From a checkpoint of a small transformer trained on Wikipedia.
Size: 23 layers, width 96, 3 heads of 32, MLP 256 SwiGLU, vocabulary 2048.
Architecture: RMSNorm after each block, no biases in attention or MLP, untied embeddings.
Training: a variant of Adam for these matrices, 83M tokens, 3475 steps.
Each number is 128 + 32 x the weight over its row's rms, rounded and kept within 0 to 255. Layers, rows and columns count from 0. Numbers have three digits each. The size before them is the row's rms in percent of the matrix's.

# layer 14 MLP down, 96x256, rms 0.0739, rows 0-95, columns 128-159
106:090144146053137132082153145161117122044146182095115103112055108141090152127121119174101132043089
091:164106124108084156092156140134148113132079130119099181085132180135144157145027151147156136151123
109:156127125097153097145116151127090086118139146149091114153167095117153090107181153061156126189097
105:169079108133163110124165108069150068114103130119132082144126127144125072149122092151035117124141
090:095109154102122137145111074079149105070086061102091212130119109165053132103201118153165144110113
099:130094180134130160120048079110173165110183121101100023091152130174161084151149129105156171145130
116:134132128133106127132140082104136158042089149149050139155097096175125097155169075117128142118114
076:054180159163137172120162129099113131165144128131150165119123177107126125096090104110129142134218
088:106080145096135104165095135170156088069103165115216074131111134155072102134160097120142130123105
100:136166116152121150101167180111064143110111145112143139107127171119115152149108109147099141123102
084:193086086125148134181132141128067124104121131129131103176158154119109104089113132127121113114112
103:102177112180113107122124106133162039140178100153140114132142148120041115080071111149129111135119
097:099120094087110154084162142119174194123144153089141054170164152112082183166083128122172144125112
104:146142096117095121142091111169130152129102148118134118156128178135093181173097130149041132115088
109:126140142083150131162183079120111092154095114079115144107095173134141149177074137067080158082190
099:144097089152092120134134115180158131128183142156157116135151138129071139160165135134094074195144
100:153089114116176141144133088102123116134124166118147110081134110082095142094074126154129089149126
072:122138171179177115131125103196175124083122135142060190192120072137140151130116125124131133067091
109:091140142200204146128107104073097149135127114136126115130161078137091112094146090077104120117144
146:144154156117118148125138172119141103183114094114118111136110161107161163137182165131107103125101
087:061163133074102140098181195161202129150145147153093160120083119119156061173159121141106133148125
106:147180187158137156139121117119101086169103071137101157174125156114117071121147139129153088139124
098:145100104122165158112146080135143177100084202121175121116096094157128078096068111159117092139171
107:169137097169121159099133142111129099112138163153113176153104108061157116117156124156130150098157
093:116146160141067108073111128132094114113174119149101140126177089151113113113189102132149087105153
067:150116175123137158123114079140124133183109077127063145184136101134112179084020131142130123094157
097:145163127091152135176115103163181169109124131135087171129181125183130128126079132086103172138146
106:136078091103148075212151125175146133165134099118132128096174221099105195089165122100139075151159
096:076082094136131075106147176177131104114085159115073154113169123114126099134082120087116117170146
093:177118104218101067131128133149149138083150149152100099142176132143119173107190098132119138140167
076:177177144224111098128176155113101126071173144140114117114114147166094097101096107108138122132125
102:094132101078096111134145115120108146152106115133136158161116174139125076142173130119137130150086
150:121132133129126110118128151132113100171149120119188131144118152087146154121155160140135113150147
078:174154146133105137144123171157166131168147165149206094138118131157167084132084131087066087156102
097:115170127147121159114130140075064112147089145145137117179107117101140136142126082185082057133131
080:095134186157134156135147165097159156134123106129191094139119134070159080133202089138114113145150
100:217097165109099128144135160144160133137092150112098175138129092087205096098146125183168120101123
104:121093106163153116120104062150062184135117165127151031075213102171113114151113159097130173124139
105:138122105079142099193172118159189074131135132160142117167166093060107084083079097111091187158094
104:071122117113096179158169101091155170105095060093132132101120119167158133111119213157123144037087
090:140129121107140189137103112151143126171148092158182112136149186135127150089173127127099150113106
103:185134160130172190207153053126133105097045051137118135123077131139163151075117135135143107107107
088:075106109155148131144115147128122150118172150134071116122099127138113131159148122120108139111138
107:105110104154142155124205144136162177132140091095068131131135131105140138126104189109125160091164
102:102113192139109134176093143116139096160161075106164132132125150163067129175161133157140149111117
085:140156123112093084162054138190060139181152129115024144131143170145167122140203162128144126127124
077:179146073077155100166076033180086130150134125133153162113139100160113116173089121157106111121046
105:053146095144176139169099148145146149126149054240152094114067182129137148149137151126109114124144
107:121063159184196133125191075101183139092105113100124128162160068105184126087137114129137130131099
104:055094210134060166130157129075115178129135127085142123150179144102133141180184177132114129160120
071:180172187162184140151086108093153116207088121113160163059144179130152167145148146100146093088105
116:114121160069104140167092122105120130138100180145057118129125127142035191137133136128127080118126
099:092116081111147105121103149104117151130132143106125104159092132106181136115177120127142118144152
086:105126117142132130138080080214132067078132114129088110145110095057134088094083097147069158126137
094:096111163124112130165083115149168073113125101133172120147095169124162125115124143162193105112077
105:099124164159124101111139115185195084105155186105066094141142131112104142075065139107156052178104
093:189119118126178166128094096115180109123105122135134085103164095106130096133165069051067141132140
096:123192137131145123143097078123114130129150089101071177161100090127129127115196094150091147150161
092:079141103116151131128126106133116136079148119182114114186138108130166054110144147075150134128106
104:181125167096133172126120136128173085068144186167118140148090153136174162130115129141077085116118
109:141150131139157120124105126126083116176087121057168113151153127116118141143075133111090113127151
091:080154045163138102138122162140130154127146106105117069143164127103140132135135177154165141101150
102:076119097153176094174069113140096126127088150106134096140138199124108133106142123082083162198148
118:123116116118138098095105098144174166121110152149072124158188111159131119156177096114134185146119
089:152102149103108139164109132161201162063087072156149136101127163167177141145108135154114151163107
103:117136176094146170113114119136126144146051114175156099119104174117095150104104138141133162128139
091:112151134178128152091108155134097170157148110133117166099125099182118136134097148130146103110115
093:126135163135082114118149166070175133107127163114155135147135108137112120141171140163082130137121
109:096137163121146098056104154170097063103162176158050166171134138124156099154121114109132085111016
097:150135151126107185128143158104137083053137127101097135145152185110075119149113117164128100173142
091:102124084102072139108077177150058148152137117104104088143164124163184099126154200119155161121132
083:080070120147148145187133124090097090150124111126164121138146185098049123125162128100158116114068
110:141125124094140145114180151184125094165125132165110087115129167141083127170144152160154127114067
104:143158118104119159158148132131125190098174089172202168104152127198166110145117130117183119106131
103:057133165101156131130147070146119145126193124081078160119175135138098129175092155076131098143161
131:139116132129121122149127105118158152069110135136174121140152106160096094140115094105125141093104
098:070189135179147135147106164122200102137076138101153163172136114103125076095144139080158082106126
103:158098105123102141145081107051072076150116119157159135209115168069164117115152091104087146110157
103:099076143119117139149125142088175135134145137134127102172111152160144061087106107166062114155145
086:158126114087118079118207079114076109093113122136090130141081123100119134137105169156143144126149
102:129220158115179149065182131148127153145116160177150146099112126110144139178142138134202157174134
080:065120135159201160117148132109100124177109144116063154108140128100153125111165114132146151099157
106:179125120089113108192072092159168143120167105124154088091166136145144148119092157137099124114156
105:136161136153094190092132167126149234074098177131116057155170161151101176161166089211108122091154
154:147130134123123151141132099120151157064105140133169119112136104166099097139097098113132136112119
106:109149116100124173075126159077077156093107141164176091173147123180171169164105115109154101120127
094:108086131167065135095149116098101113089176108109167183055131139183137126122083123160123153129074
105:087171116159170113185110142175083123108072113176134135154105154149179194146142129102079113116093
100:095123101151177101139119075170062117104127085155088173184106094068136086121105140093122110092159
104:150104137072196143137130155156171086185157125094145058147152081105059109099161101146131136137100
079:126130110155160089100166130148099124152083165172084121147109152106092121113114131114059135116110
116:174165163145136134129151125109159169105133131104076126133118096177115145139125110107156109111103
082:144070135140113100147137068131168136092180128110054155146135109220161108159160156112170101091173
097:145109115112158097161103092153156112136098089166145092094147129092109133133130110064154109154188
089:210110202123078183104157128161091167126122191118183083138127112097143057206117146150173103113112
097:148126106108156127122117093137157110134179183070135140154127108135117142163120197097203154075103